config.toml
vocab_size = 4096
attn_scale = 0.0884
init_std_o = 0.0
init_std_up = 0.0293
beta2 = 0.95
final_lr_fraction = 0.0
max_seq_len = 256
doc_mask = true
z_loss = 0.0001
Each number is 128 + 32 x the weight over the matrix's rms, rounded and kept within 0 to 255. Layers, rows and columns count from 0. Numbers have three digits each.

# layer 5 MLP down (transposed), 704x256, rms 0.173, rows 400-471, columns 128-191
101130135092047142149095100104121118147149157126167132108114144103102134136129123169185097118152125152170164100131162088079179156110081158100131087136176160123218137139157115147142143103146159
168110115124134114049060073113141108150068133118123088135147138091127085092065110187114105132173141130136102139143045169116103180144136165157150157064147154110147121188189108108073156111116108
145180075096122128164136101070145202120124155111047136128117154193115102175178121149115180080147142109112125103179133144133113193171108147102142099120113178089125077134162149118108159164143140
085141122155150155179148151124120080128157114055127096115094117113176141159139168138145079114085106155129104120131117150199088131122081100107131117095123150103089151112092164030151073137099130
123104128141145098097156131132124141161143132113136190063130090133050108096134087094132150098170125102134139130106151096152130125095105113112146165122119163162124182156145167132121106145147109
133110197114134092061108095187131151107105131112175182092127081170073122114084144159166088078052121095141110106087101120032086159114124137112141143125116075085137124119108114122106132138103092
137104161102159119153094135085129146120140127123145168144092137123157116141154134116143089125102145126168090063179107101170075120088125129109147156124111134016083199144177120155105159077123124
154170104119118100142143123164102110105147162121099046147127132157096127103143124170116145163143122173148130113182165082126121081136081129179070094110121103145103094084095085118145114109157142
101137097121084116073135153107110118150085096149087096138176135103150175148126120107131138116111181140118138061108098135042124141114117128165084153096086144104175105154199199141180124152182086
106149181123146163092131224116150152123153080096133065119131169108127103100113116118144172159150022083085143116147160134078127145129134145159131110072110194081160178146152137157119104201145203
136180091139110148140104103132154123141093137093115067099127094138113125111124159115123110127158104092130134096175122085124202144093111092156153113122085120103083121103135124105138097108153129
075108129106128108152144111101163187131135116131166151092179168123106125081146189139132185117092150091113187115128115176161160097141107126156152151135122093152097061109153147181110140128118132
181129123169180216116095124105135123102124175135101136152145164100148116104109179115135130096151140175116158134113073086142063164167112155075132122090115138094118136164104120153093082067113121
100144091054065106109132128166124134127175079152104152140139134089134134105102149100117147196136124174179149190147159186141166101045120180150173089157167151185119103186133076070151155085127092
127118161100119104106144135141119125126151115147125146180176190134069171044183094132090094124140131141110107056084116124130098176163135193150133076142121101200125126020130130167101095119111156
134174118155207106106152098185116130067112112085167126171089128112130134110134156111139118133106073113101149188114121149185195192080176147139138129159085049089125122129133133143145112097158093
134134140156101123083080143180174121133167112150100136078122115155143138151137154164103143138116120118052137124072084119119158167145165095138075101128125118116148169152118081101136128135099120
147097119159161176126115084076120177133127138093145138149132133139124147148093155112158139197096114178159081162153122114213138074110140142183096195166116115124159142080158107164187175164111209
080111133116116167052107112137098155144122119184111110155086090171128157132147130129068129146168135087095129078112113134090097122163146161129112115142149112089113213129152146147144143162129108
184133112108134184100106134106067124136126112179116113107135127132131126183124161140140092116174095125150155170176159157120145134099093156120104140099140122087176096173124135184139127145224084
142091169160109117147110127139115143094114148119141115114176175132124161108105163139132111131148109171125124097177153150124114087135097153141125103103140118121096118094118174092139106158142134
121104156144099069076139073144133194091130055113131148151144120137130096149105128093177203123107118140119114142119127146163127139152172125183121119140111157170147096125116142106127116177112083
140121106099093086124088116112174125137122170148168109114128144130129077110089153182106141134123127142143154108132120088093074117096198129104143085094169155080118196165117126155124058137142110
119106155185144150138109179114141130121069107098108177073140040079136110118234110172111137141092098099190124095084126111125114079089165085185101198043085128117119134119138129145144105166184089
081141100134153132133082154061143111125065124101124111101116117112164152131116161123131128133109153106097156115119115128109163094167120096154120109163191142129114159110122174152155152054146145
086133176123148057084124151122182113078104169175138193127132156145120100128137118053179094103130177132130146137203102176136142136091142094143147116173134120111116104156116151068172098107179153
154107143048154147091129099167136064168120110178125050145141013143152057108141144105098065170155179187147138013087169192126101085136153087111068161131144126128106160113178142168086092118102127
136113117141110196109201159133113187119135081119132113073129104125155125096066045145127139109115150146127164077141135107144121203173116177150090148119128107095159110121141121104131117162117106
139144126132118188117126109104179128077135188090133164136146088106100082115136132161118108182104170141094113135171153157142065122098093162119177150163157102118090142135117108079081081135160158
088206094117096188086138247096116154170195165082157158118115134124092158149104143100160217096127118167076105115078144086128150161115103134140148132173180083101138165156119131164174116120168166
115129099146119114122078103147080107172113135110213094124125127144106113105094225158104081097095100128118124105156152133130121154121128052137095154142097110106201136152116141157159117132088157
204109131170067074093126112187120155120107101179120169147039138100110149104187165091135137095102152055140115124155196166114102127151125116116148146106185125135140107188174115082112116123114112
125101146150180165128124184093132132125083135138122167134210110156095060106081083148082096122157125148108185153154132106091156111102193152132092099089149170146102111142160140149203159136128156
116065126094075143144064171105121129104146152160130153109208184143173098098138171107113077084089122065157149149118085171140089087190123172151152163153065086147175104143114135135141131122126142
115041106147151094096162097082185162128136094069108093125097174102086168114108140178082173099175154146095107210149089175119090130153154057062077163181136158156128148099092091164127088142182124
108159086073147124070167132138185144117175112108162166114136062142148117143126114156127115159085061084097115136095191088112094154092076081133156079126111128175105080139117145085143121135152130
135159152134131181165159124198119135113082099159139145146125150112107134102150191137149113096184118153169146114157144131147157205089139064190134149164120180075106097128139121126120185063111049
156114125071080141092147152160160122122083108181133112147111117129185158085093179103134146102143144137090086130108084134095135151087150176100114075076125154089091182137170097079136173122168191
126157142088124089165166085126116126104124097174213158122184083123140090127165112176100149123166158166173156152125108163161089121108104149137130158097108171132161122122129174135089112110111056
117128152108083089108183141200113145175094104121083097152088140081109100094179157198129164131169158073191097183082085130111137152141068104122080138121112067134142171123147124161162090122165112
109082119076100127058176120114158103112088129128044166135093091076122087060169119109143042152127158154068180034110152180078100087113095049153121096096098104137170107161077103118092138148119105
163088105161140110117117129135121112100152114103107127162115135098135161152150098140161125136104126132120141068147102161107112110148071095125118148112155128190145060072140140145113089110143112
204153107129114172155196113128132173172232117114089220129153113124151120130066157082113171119127128139099162136071108116087137148081166148062145140120114109121166102126190137110112117130098130
115107113097080141157161154118146100065152109133207097114084082159111160178121095090113120148167094179165122116167196087159131150148123150150115145095094175122157131166090143149112143132127114
082121112147140119106118152176061184113142185137132094126154131158178161108106153133128081160190124125119204141116094115097157124127109148148088106107119106132089158057170119106154159119094165
081040126146094133133117092143143094107140120161131173126160159169122119165139106102126105127083109146166132128101124093075113183125085126153156153070175130123141183153124122154164126123171115
115141109140121174090128132107084130128122183159065166131127107138164167083159080096068161073151139065184062165082112194082142142130184117088105080145117058160136154101140095098068108076127135
145132130116176084109126065136142141118138180134161125036126139147143099089096138112120111092116111117171149143094132127098111157134146112100157144103057168134091131124128150150167137142136077
152114111075129153189219128102231130086082067065146166160149204103137121161203129139161132112131142137087170077133169197124131165109142090178122109157136124168100139120065128096120075091208135
100128149214152141097143170085152133107098092184128108135186202124158088117144102137139087133119141126207143076123118116193168158139140118147137186122145053095123077112121150124165131130153092
172103147205141141094156137126164148109177100091118153165111138080114154125121136030075142138104068154104123194136134112103117103159154131122148097151128092100070148119064144183104172054149127
151120144053117130127125163113137150114146154182143115156156111163152139111103130233140163148168180166188135127119120118129120143117168210144117142103080129106094159084150116174080077192171148
137180113119123128086149129121137116152148092069181176120167185136192114187122075065143123194159180173125175130151103237101092097171150043119105180125149124154171121092167104147144206153144100
097124125147102075126118159118175154117107062075121115149108161135098181105122164087164139142135171129197100097120127114127120176051084188160131148126091102128120175093149122138106134103136122
109143086113143147167111103176167142106142092125108135110172121112129134136176135156099154106093071203163101171141143110106140167102132126170167120120158149144147111107161069116128128078164111
148109123126080110162082113131209154091163150128089154181135100092106138154160133122111117107109138126139137134126089168129139172126146158134100145112145107099152178181161184049148081101106128
097135138091079120154136098137131067172162148143107127117138103126162120127107119073079107142129118156115066091070118147177184132113075130149045192085092129097124154131123159154139098099158153
137161093100140136108145160118116083109197105087132126165136114139092184139161194151092095135068132104147047176162074139112135065125106076118154169145133174144153142130080088147177126147201138
096115114173171150148148133111130154169092160131133098118137067102186161156128111159117083129133108120135096180130122141129146132099168159166089187100091095145170043161174150088083082180139115
164131121135140213151142113163109088124122107138149203095158157156084136123118130144122128115186135118100195110222110176130101153126093122129074116106168085149131165115143139104135102073101109
125194144097139086099103165161131122092080119152125100083121178140173119126088094163125137119129083161131176177139151092137066115128169093111143146103055130077141148102131164151153127129158090
117092085168128126129099142162114097113175105145136183070051126160088114089137111128128149103120102127140119064152152064109145105158126177107136146199134093163097153117116138132170156148206112
113193127141173129060090136124153124113183178135065092123132084151128104096106175063172098088114209179160130117144119084095092140114165179092118161105172119104098201181156087099124094091149102
155136169178149138169132121102164113087106077122131101128106155098103162112128152103104151121170130175136132061151152134167144126113102171102133097149114093110054145158097120187135092164162153
166120173155183156169164123035066083135089167092122071124168127065076083097116145144098107124107099152122133119118147130109111162107091089135160162128184099153153151178117097121160124130138200
136154115104170124095074138113127156092163135087127095112157082146142060123110090154054081124162121122160161130125114112127170130070101120174154156149080069158125073118141104140111134100106207
135203110062162135131146132146069142120138102211111174075157061171101170122156190138110176092135157105138077184098136141090158054121170086119097142091143127110080094097101181226177069123109125
124135175079100116091176095175159166138147152120146149072172108094105100156152166063171135102127106158053126169101159153153154111129228130089086109103118209107112104110117149134131195057113146
121133051160110088099142159128136119085166122150068193083109123086091182102101118185119090106149123159186071113102108155149123121190120131196118137116145112130065079144119073035108095203115083
219120159166158121104084106175125109167106095146119113163095101096129147101122115123096137139048183096129118181164100120085155144129155143171120111115137153132072120166215091102170097176060141
152149127078100173164092102122124148140082135160143194138140147102179118146163117104122154107124133155104110132138144083143180140162111123164088162137094146134116075128146097115148116121134138
113105137143129109177116097126126136085084120086087095124121126094120034121099176139131132129205129134149115119151222161162102153134149152065123124135113100152077148188127120082089138109122136
# layer 5 MLP gate, 704x256, rms 0.185, rows 401-471, columns 128-191
159135054172119128102087098143087167138081181122097151100137105169142071074100137146125201093065216104166092142137089082043084177134160093198098108102120095202073073124211145147136140157156099
142129132125138173158092070143182133153145175227111084130119171130176096074124166144140122169140162217111116128159104157191194118102073185093051107088170121139138200239091161159144161103089157
118161108129100133126118198175083123064091108100086095108143149145099100129124116103162088130108098099145162151095126125130101164136122131188154122124106126079077172180115086105121098162122112
116117067138120176141063108105072101128128131169152126100132190151086098120074103170131135135145139166130155076133188133150111103111157100040151081183118173133161131134148137140116096173110133
131158155113122144159113120167165111131134134113116081163154129170102119139160158116156108100026159156153102160099166119169096164133165154110127098160115112087136149111102113108146134155098136
103137157139121153070133096131104140122104107117112109157169179128126163155146181112188050099160104161085149152115126143116157127148113130164181110073134144115169130139119129136147156071128155
104131109129122131094124150035098150180168103094150148123124159117147181111125202114154090123105113111101136103144160149127129152109129082132098100130172118154144168107171136164148085102129083
132138114046094145144133068123095182150161103086173185150113147145092102086090106171176181159127098103086139165081127058177111113090114073116192067141164130114128192138077135117113119138112163
102163173112073164158157114104122131153129095114115088129150119096176121177131094100151153134089131124140106134108171098066135076155135111173126148058181183096085128147102097169119104105066124
150104130133118113098152065176108118108203156135068154145116122158144146140139102072126069129082132154075100146105109091131101073141141079121142135147138114180141104109109139111127173162158127
068137124108126128160164049158145146090160178114130126129026141159105149143088101180110105110112147117132083093137090169100166132105160136162174146174138140106131120093082096159175108122197067
089104102109071162122129155144124052137139163078135147078163091150135131127156093091117113130133105180155101075087127177129092160164143137167081079137145142133116175126134066136106133087084222
114094166095115136103128073143118130093168118105103124153134153098136110129113115090123128148124148182160131156063141116099089104137105106144223126083142164183077090128097134132145178149153117
137126105102130165104106122140146096076130108189146163165117123070151183084163097108116124143143034160138135058096119185149121104086164172088070092148145136153125179159138096116135189100129148
098127132164141153100170180130137150106101114102138063159117136130163124143187092051175155119171125114228167133126123061140160150131181131071214043118136077091118178134186124122116070075115106
108087099133154080053196212126112101085140142121152149171157090131110069098106183172139143076159182160109121112093110160119135154106129089120127123133198138078151130104133164095122101115147107
086121082111093153106086166149110150152118135126170083195105159088135160143144159105117157145111123107060032170143110118149131141148197125099106093143171122082135182133212063126108074130118082
132176195165121154087196111095140131089114214130145130130073114071113124163120143130111073097125150121083157086118186119130114171113126115096161143162114178112137102117134126081091113169122111
135128116108121081145114132175183120114153071104177120169149118150079120126110121127103133162139154094105159104063120111094149071130171062142115170132095127106141111158131106139111133108145141
165140090110118119088108071142158178102149116173209091141125158137073078128103132152099143105137099134063124188111147151114138133137179130148141082107091180102157068139097113174134150148155122
112123143143070131101118102192139172090114134088135141159136094116163171137027120097138141083068109129172171140139096190148167126185118107119181120146092156131127153080134113147123123125132114
112144095110103152127085145112155148098145133106170137094127119184136187137121079079087144118134095142153177107161182163145069101064132107165091127114110089069182098100107135164157150169072112
099134133139126163117165094051132121186175113094012088070134120100132051096123174163157104118148175192207136119117148116106139150132099135134126136179059131159150094060101184090131137202128072
093166146145185116105147138076147124145144120146094117114137129100165145148124139057167103162197122136138125124173128137145129083097147100146095130147165118176100167137106151143115121128125153
094117131133131190137121077143062158116133103128113177198157139095134157085163065154091158087123114098104155115108172150110171164135096130155150144131112103089161147158148098167141100170114033
119143139185151082123115157129105151083150162119101141095144185146144173107101160150158126143111123096129083200137093124135139158119127128130122112049168116142161096145121140102160141141146135
091142167142123120131122059095112124089072107143102150136204127096133100097123143130176136134101194103105122098117088106149118078152142125050098089188121135165107186123128098079138125127171160
092147109123123132114080119129118087089165159060131151095164141144168106132129158103129080124112160183106121134110084163082160100111157109156069113149152053098138175143113163130118126156164145
146082108135114148154109155140179123142100127104084146109157144116089122166166129050093171129145123120121131084110102157100136162140134099118115079085112169116085126125146206153145190128066071
095152075163133172119121124081092126125117094123126117198095192079067095122222120114104142106162135132044123080176188189123178017156145155106090050144135111099133074057181129137102162091140083
089198104152121112098098160151067093092145107072081104123109133112145126143092104149151078185160133216159158204097162132151096166135166099163100119150149097176152157126083124122096141170097139
128081146080099122102101130159158110098192213121130177090131135097071070120165162143174112077168160122111127110125096097173124128173104158162116100124151136171118151146126130154112103120089156
170161164230171130174120116160144136089133135125076096094172094052124119106117113115116162158122108142090170182117140119174126106140148123170145155156148153117105194144084126099113127139167183
170164179147073127159109093117094144132144189092093091160139123104162136109111106114108123144134100145081150164128149096125125085117079137176209145142076091067150096141127146173095186125076147
083125149140165077136099138103110138121138146112167071119198104076146094136144134116177210169150154139151107111094145140187140123143108179160202121147075077140117031162144121103137176111127196
106099167117096121108173141161037172138139097123148061146079136139097112060184142148137185144134118149120139096133197067066117227088128139154142140157156147078134134150075154182182147107108106
159138140144120142135132126090189142165091137178106158140136151144083178118063090089126111086113154148147133103017172114163123169101102109108142059091139173200102135175117133081125153056136057
076126158174158080115129145130122187093182164173090098159131109111128123125163158123091138146169127134103099153120140173134124103143134137155074136121112100104171092105175075097122100114122080
112132145144145129122137143114154196166207110135106116132141147090105131128079103178179081131101095147162196106087135099116105126069090140102066130193132131107101203143087136152116093074141156
189175127122153099128128202170082187099194086113157138144152113113151129105143070131129173188148106121149104065118130105116132200115111098104147128118185105162114116189151082097135109085159185
132054101109096130054093149185145183148118132131098180091168117068126103125074128108083099074153136125158138143120106124106156173133075091119121082191116096168226117081118143144116125141144105
145128136162127101093143192104122116119096097154133096130191129163089099163137141173137131165129140201143115104161128171180133106105088121166095156170158132122024147119139178128092140130112135
148106111118108140156193127161181121081140138116093144122128077193123121119153089069150138154103139137134126166130119138172166150094121129095213206115148099141202133080143138145107166194165172
117089110113094146139165199124131092144147093103102106161145039130111162062101146133195119075113175107126148121185139146070183146187119133151056118097135135127132130175153147053055101193149184
124153135125132074067095079080136096143149125142132158095115129142173119095156162143129144071134109090088130085174111073088150083133156176131125114072110049144134079146089150137141116125116144
134213121142147159118099109146179120123156106130145111146148147133108158088108153121193153187051127140075137126078150151126135129119069149145153057122146199192121145127118152159177160186071036
143155149135148148140105127182174166098174140108099112097100129147117109117167154119102140166130118147196073101106129074106119134096078103162092135112098115170175094175086105114104133085141112
118103172151151121133082129163154169122120133120149147175069088101120123149099110152088187133151190129130090120135116154163215104162068150096137119139172077144146160113100150177131101148117123
063101159160149171126117149082134163127140068202104136151086142146090114136119132165178101127078095078112085118051142106083165130093080153147107133077162135115117128103103164145142097148159082
168164175118126163134090146073116111092143112125129108056165206223220135105144091105189089115168128121123188110133164110128122190121153149163132128100116106099088096120152078126076147100117163
115075080172147123140144137079147127140096129133144148141195159121144090142154112170142075162170091090145065126117106179077147123121138128206175159114119085180138083118114126149138165097166102
081130089147119154135113086107143099091107122136123197104172136133142172131101129124129137096125153169143109083089103172154130102089131119115117121108107158135128141161162106112130211105141057
146085131172078103114159135169143099184124087119076096079115126149092146124146180149094142126152161154120152103157117137064152152120141171126125140147139055083205165115114134065077098090146106
135115086146129140138171129106153129175163106150101113145089085165135126120155092096086153116142184129117157135178163145039156121123138141103169161145076099135117073126134112081185147075137116
104102132112110082100192158122089138117130113139133113161119082162116062092140162112097154096132147139125147158089177136153129134127101150172125143118108098141069101162114109143110088134154177
034079099150166155188144174152108171078137107090144067160134115124100175137166105076121125177062081145172177159128122118058150160136155104160118119151103125150053107168152130177102131123143122
128133140192127154183067116099101125120146067151035121139101161103117077088137133106181112083126114153139112120140148119169087085138113175114109089147084134134085056185174150164072138101135096
123114137146140123119101161099097124126191099111118093107091114158139144115128146156085140105157134162125112137132104043162089089188137042174089138087139173107140106147171119169075086138160105
093107149124045113105097143189121094105110166092148182066097102198152131143139076098118094180148132131075088128104130106142146096107109110149147174190093188103171134161045106176118129128117168
179072098145141121083132143171124078118156171184117133138126098088162093072163156121160112142168158206111178113166110126154141149143122209178142124082133139110138102124102125103134085158102136
121118141159126137042104157166129117096138131171159129170097126109108101096182071095099117104139146139080130156097137138096128065123078132138087134138147142092114155133077104086114186108119131
135109127169089154129145117100094136100143081158155137104160137152147149147093143104112163105130092138129141128054177136141157111090083124091165138107112126089121075102107071136104147106140153
168181103112124078153132121134184168122077166113153124120125118152122091134170089158156099099058119187145087179133113125145154111061109113139100122139121192135130125152101154125071133060146105
119144112110097089090212154172119203053142111136090155121160144169161163129140077144127151114153150146113177125159145161126126150140118193079102130180148133114119138071102166166154131135165098
138119117105143126140150144160119149126115061176157091205119109120114083122081103138075074133123115124143139080129103086130152183121100128132146143112150155107108186142158120113078142109116149
122156136131071132115182101100143113137095111111197150126163131126124167122187178135111118088125111124134065094117109097114099122148130099092085117145149135120103140152174128089160168131087139
161092154100072127114161073115115159125089126177076152116133158157118167108132176056094158139099143153176173150113139102102100075070121144103124152115117124154099165103147111099098037074147078
134101138144076111159070118124150141117139098124063097149131076156169147195150069144102183179118114134148133099170115105096150075122160077145173115051134073214104183096077084106149155133126108
127157191170090185161084077117110185085092091140146092149121117129131138084097142111150167118137194102144136070135163147134100151097134095160152129190183147177192185126101165189025158118188179
147193128122152079143166157059105156155102167159131066194149157129125043098145172160134081147099174108093134117163140105095121170088121074126160135191176135131119127153136188123147141092131115
128163105137096074120130110129155075156121124117059126117108188119170103086121146166144166107145185114144099144182202121129093099111153138077160131090065129080178182101144112103087128163155083
# layer 5 MLP up, 704x256, rms 0.186, rows 401-471, columns 128-191
168147108107147255185118150066068111107109157038101112177104115140135176152093161153129202194115192100150132185070120095097080122142118111062163110119177121117114147133105184175188129110134187
114151106080124093167191169115080100109078048083131136124167068164149158165153107058140134071146097077121120135116104134121156143117133132170104185104107115077127061091154060116182127136084128
108118152091056145168131107162082096137179150110114117116192120160182113113134121114150064112104113124101081149109129173140105127115155120083127123137134146096100170135080134101159096088139109
163112149150112179133133127090057139105101141095136152154100162077147086149115108121160162118110124135135087124107150125146146139147126162159133110113177120076177104144123150089115124096141157
130116148115099131189128043138092172119113113159138156064168113152151165197108135121096172134134202119111148119127152091093122137105149135183172151115149147123178087119106121069115160101080098
163049136069073160191147073106121131158160128228150081160121050115135112167159119143078130158149139110085139145119100066146178106139133086108140118093104113070137080132172078196111186082138122
133106111130128092097071112173101068074132112145109085136126102129104060098106105170174081140132089104171144126112148107095171122114107138091121132128109149124134070102127170128127162141153103
148150162153157083143104168091137134073092131141134113125118130088132163143105082104126113087148113144136123072131110133159113131121136137123081126095112058133153116162132095103168159159167074
094096098102149121098125104081196061143185159136170113157112074149135125160159171098165107047136125165152120153093175123098117109104154148031110165162081165095103146101092118131127117149104138
133096096168156115097124147186126112135151144093066132090106128132166108216113116127236090110124149144125145092143109193135129122100129147134183049084111124128084111107119163109191109153152118
148182103098105172116066097133111130147140110180125134115147130163129178123115091148143111141110143141100076147133123077101142141141169088073129152125075150122145128100158118114105116143132132
119170167156122190116144081081120126148165109128115142166146133147064140148209127145171071127127132140139101072115120083109084176173140079090083142126167155130139165136129113075153138087097144
166139163090109139163063122163127130129103073150138107126131136110129129131158126086118131146109065067062086158109155098170069101114090128119160153209087150172117191144040115100111130200081122
146151146077121045136140177121110121155137104121233127151154140121102093185099154101125111091116095114117148172120138126186108142119142143144136126133217120076162205083100155203112121136126140
113108178108125158105129080157119187158119147161165132156081172085146088123121190149164050195194158068097206100103161186119093133147148133138093107187102097146114104142064089133072070157082131
141101217109138160193120119111178117083084100141113157150116172082163127118154166158158096182112102131120126099177113131103094165150111166103144154139128133165139151127125095131123175071132097
134129167140102115126117107144160108111133099136165126128159151153173099143166137102156155068166140094152107034102124151170112124143081114184107094160124111104155097203116124172055094140160132
096130121156128144119148095125123112099113097155184183130157125132123118176144119205111113136135176118122189070137089114132136092092207088112137139133167147098142143139178157106129145117126079
169113038192178106126102067072118117179075146137136138162126083150135129114144108108138125111174110092119130133115110184122143152098103179151147154123126122161114098111096136121125135128157153
084118171149128127142106169080152084155116165099136135164086099134136168124128100172151137092165149100143127127134110116102144143144119053114140154161111127156161127136133123117109087074059135
126110131114086145144140061173141144092154102098125115089150140084068173124133138112120102139082107166136142130116115177148151128133128103141147157128170153085087144095105162125149130135115085
172119159101098120116132129099121096141110137096127155139128120115109163163098142088186067143126105160164086098120082137143117176173162093124118140132120151125149098085118122133143073120128133
112127111142126103139152091148159141087115105100180125150167104182099146143086144153123124134149088166171168168098174110124113150117078139104122143120140102110138115114156144107114135166192108
117128072145121156123148149082104151124138104117175154131137098149093093085123163133175158120148133143095147140160175091094093109136117129171101123145141149101149155106111124156111076107147167
148059141121095046154156182112131102119171134120148139125155119149149107087102131075175168154118134100139059157134097139171091103095073139104120132128066195139125148062105127055166083141160125
087128116179131139186091152116099195075133147094125178151152182101093157118161151139149174080134117087101123214140129096083158176105117191100131108119109134099162099141107108094157133122165116
165094128077100079080099150139118163059148100136112127084121167120118137114086139092118105138166140156171135068114132156184109140145048146113122123139099148156142127182118122191145158137187146
150119177143122166149121095106140125146171178143088125142102121111111143116157149173114148125129184132103122120183158121134116147143141123123148153137125112143121112157099162149114148109121118
083153118141147147142193134124110124181107146101080121131131133157156154096122104058155171101125113056120180111076147077124107144138101166101112148202106142087098157165158238085128112095131127
194133176128132119127043122180213144107139141147131110088183112155154069123101137114131149145138116135159105161075084058191106156121105124150153095166136149145113188109161103117131143152177187
109118171096134149080161199091147120104084162100115126131092138108070158145134138093129185152104070159084115161116125170134098109075156167146127124145090140145110093165153130145167111060118091
096157091134204030131158154100076135145083126152132102155135128097113180162174073098108070053137080133180118108172150191089138080097115122104109161078158128120157112070143098147111125103111106
162131080153101130157118114143081141128079123163111066076132100103145105045111142136115116143074097148132123070130162134124096093113110166208109163118172120176116136120119102111181189110092163
109108130091097122119146140114152195073130079112164140064101144063157131151136087143129110159095052114135175112140074164118196185150066127138131139148153113175112116206128111099173094172152138
162132099106134120116157161149101142147096057093163063153109144183121142066111090147139095085146166116172125159072136139169150107125125095096115068188138212134158118163143081165131131158183152
097101123130143129141135106139100099126124104185110107109129147135113081081165146132098216094142123185131086114142127046031094164113055116125103123123109152124093124173065151026080124096156114
149070158148065144184182116122176121142094131112100180139123143152105117117159110108119149146148177118157095097132162179156130081117142089080113084109108120116151208127118114123087150125081160
132110105067132109109135134141134137117182147116109110116110108082154120191142153130084113144169127155161175170114137125149098134154143192179098168132102104122127115094135133115130089093113126
144089092171130140166117125139196155208224139124120117154208062136100103134163130196145180121100117156091132161115119101160120134132131123177206155134110151124174161170113172128133085073066102
118123158098096156166129066088142079139074161115146139088170125143150083130153200168119110140167118142135131157160159111124080083086149144153120123077080143126152081122113143110105176135137155
094056155171124172164105128157112144103130126147101102167130105174076121079153096106125157157162179122086048147086132197141113137053106126116105125140140161111099093134146080126175132142110159
192138128170179107063127176176114098087086146096147110106131102134153104123097128116115175122102105139162131132164103134176113091168122137149094131182160120107122166151182165155127124133173185
182151103162060148120070085118198092150115135161114188135091059135103116127088151145092053112125149132150141186136125140108154171088168133125136100183162092141152159123142104045127174144110090
176146159136164175096103031086159137144169123081104190143118170114181156127141197128102172198142105187140147154123169126141155119148134064058206094135062120164172180089130147145057112194080113
152102117152128132147102141105157181142125123136134161108121075151142104134119177179095169142199069145140134193181157153047160107140140097131103124127078097106169079154122129100070159074086108
108078140102102126118146083089132175186086140131137100194116157083188102163188122176176131054164218067138146135131159166166168095142192080057128154110080168093122109079157068143094114111146158
141090138079122138134133129187197171099130180067100138084102111134122142152136121139131152068124099148125119157117170111096139117167168083151104103149105098190148167148115095136103088122154093
174137099136115129104166128150177165046123088090161119225158158087115154176163083184112122143156131097163137131153111175186123132147198192153098151193132116114121119112115127130104091167103124
152153114124138155135132148084107140149151110116137133111103148209187100120190096046097139085131191132107091107087127123135162074052144125167059091096141104068150130102125148080122101187147088
081133107154113188146153127104105146136139093177107097150112119160123140159173162126178092063175143113115189114125095117112092172146127124057075166152108107188140119146143185152135139038154097
134125142097117107135075158110071091155202103175121121094072137084109110160161114084115099107133070113168070126116099192094130140082091080140144149098087097155096075165131160061115146069135150
104147155070164165089123126118131115143126091095062163127099098133083118118102132094119138146165111154153081174119137139127188086125097054122156112080139092099171154114101131133127189131112039
150086118123155130135173148212095113111139158173125114142126098158176140125083174102146169109078117105124141141114115086097141163109136092149138135111085094128172127103115153153079176117113122
119149175106192105075122157154091073159180128111108153125134171119159114162116100180086107122104194142111170079110109130105126083105067121119054161092150170174132117115117135121166123180100101
164140164128098116182108115093156097156117124125142150172114149168088133203142125159093104163122100094149100086125147192156056141150171167073090128159145134163116148132159142115182111120111123
073115144159160110089130160174154148114158151125127112118093128142102083111122132095142124113128099126150109138144151155157142122144091081117084141099138110071075148137073130124086149191194137
107083116096100123151084153174156143037157108148121099083077170139100129133168156141154168093095162137101224118116138146134128176118113175096115098157182047131023110112158090103139146143155065
095091167089125160095154139107104100104187094172093099101106089165114179069128128125090108106165175137152139093124151134118097134112122120124115176104146083136181131125118130050099134169164170
139167111127115139128156132133072156172090154144085170124098143224097165131047102154108099091123180134173178125126076126120068110134162103134085096115162087146206158084142128103113113094103153
125096096097142146119162163160085131132142112128184078082141147162115139141132220184182146123101148141111097176166138117139157123137130127147093183115129149115105129100083121178115105128121176
180132128133136114135179135091160123108144160145125099116095120097107093104112086129141125064114205133136117086143148099132152140128106184172108143112155186131127113134100175110140141157107137
168181078129163153102151119092162110091201176124064091138156110105118133122150149081155129113087126137207117070104130151147117144145129136159152087062159087153083160128143148088162165135109122
154148092123157104099155065100113114107157147101136127099147089166097087077154177167097145102143135102098184151151116184133147137114131190163129111134113129138165064165145173103098117105126124
193140127174148120110131112083179180095142098069167078109120164111119122145124197154160158141076109116142115121114119137119130101124124113139099194066137112210110175150134139089160134134121147
102181102156136172200123108145094156109171128117108085133209114155103122116085140172110126184180054159163153079065153125116134116119123205166183160201075179072095176073128129137125110065119096
180183216099123130134178114164093123129128068081156153178144117158081166121095104164186107106123094165180078132153121126101143151148209144152112084141106176107136140141149086066140126147170135
151183110111144117109167157145155109093163080093128127108131152070131151144139150179130129111100069180120046111048083067121131078096179112143112140099156236165106095140170159147088108110122165
181133081121067077137143221082121127223079153115142177210107044080117060163111171124161205075134118146186138105093131082112110187112196073167125124188152138131110147057166088106143095190166179
128125155143180098070106131140145142062051060099144081123112071133106154101131125097220115132137127159106088182110112098162180108112171122184090136110100152132101108173133137116132119145172125
130114076110131180175111175110094191077145110116149142099184115132139087129151138174096125099091202166181139175143055135168154137129096085123128054170220067085122181152129132098213104180126128
145104096052143135132153119135141078166139134124147140133167141079128162119167132104131151123131089184118119154093075176175158096123157178123143089130197136105136111145101163102120160162103186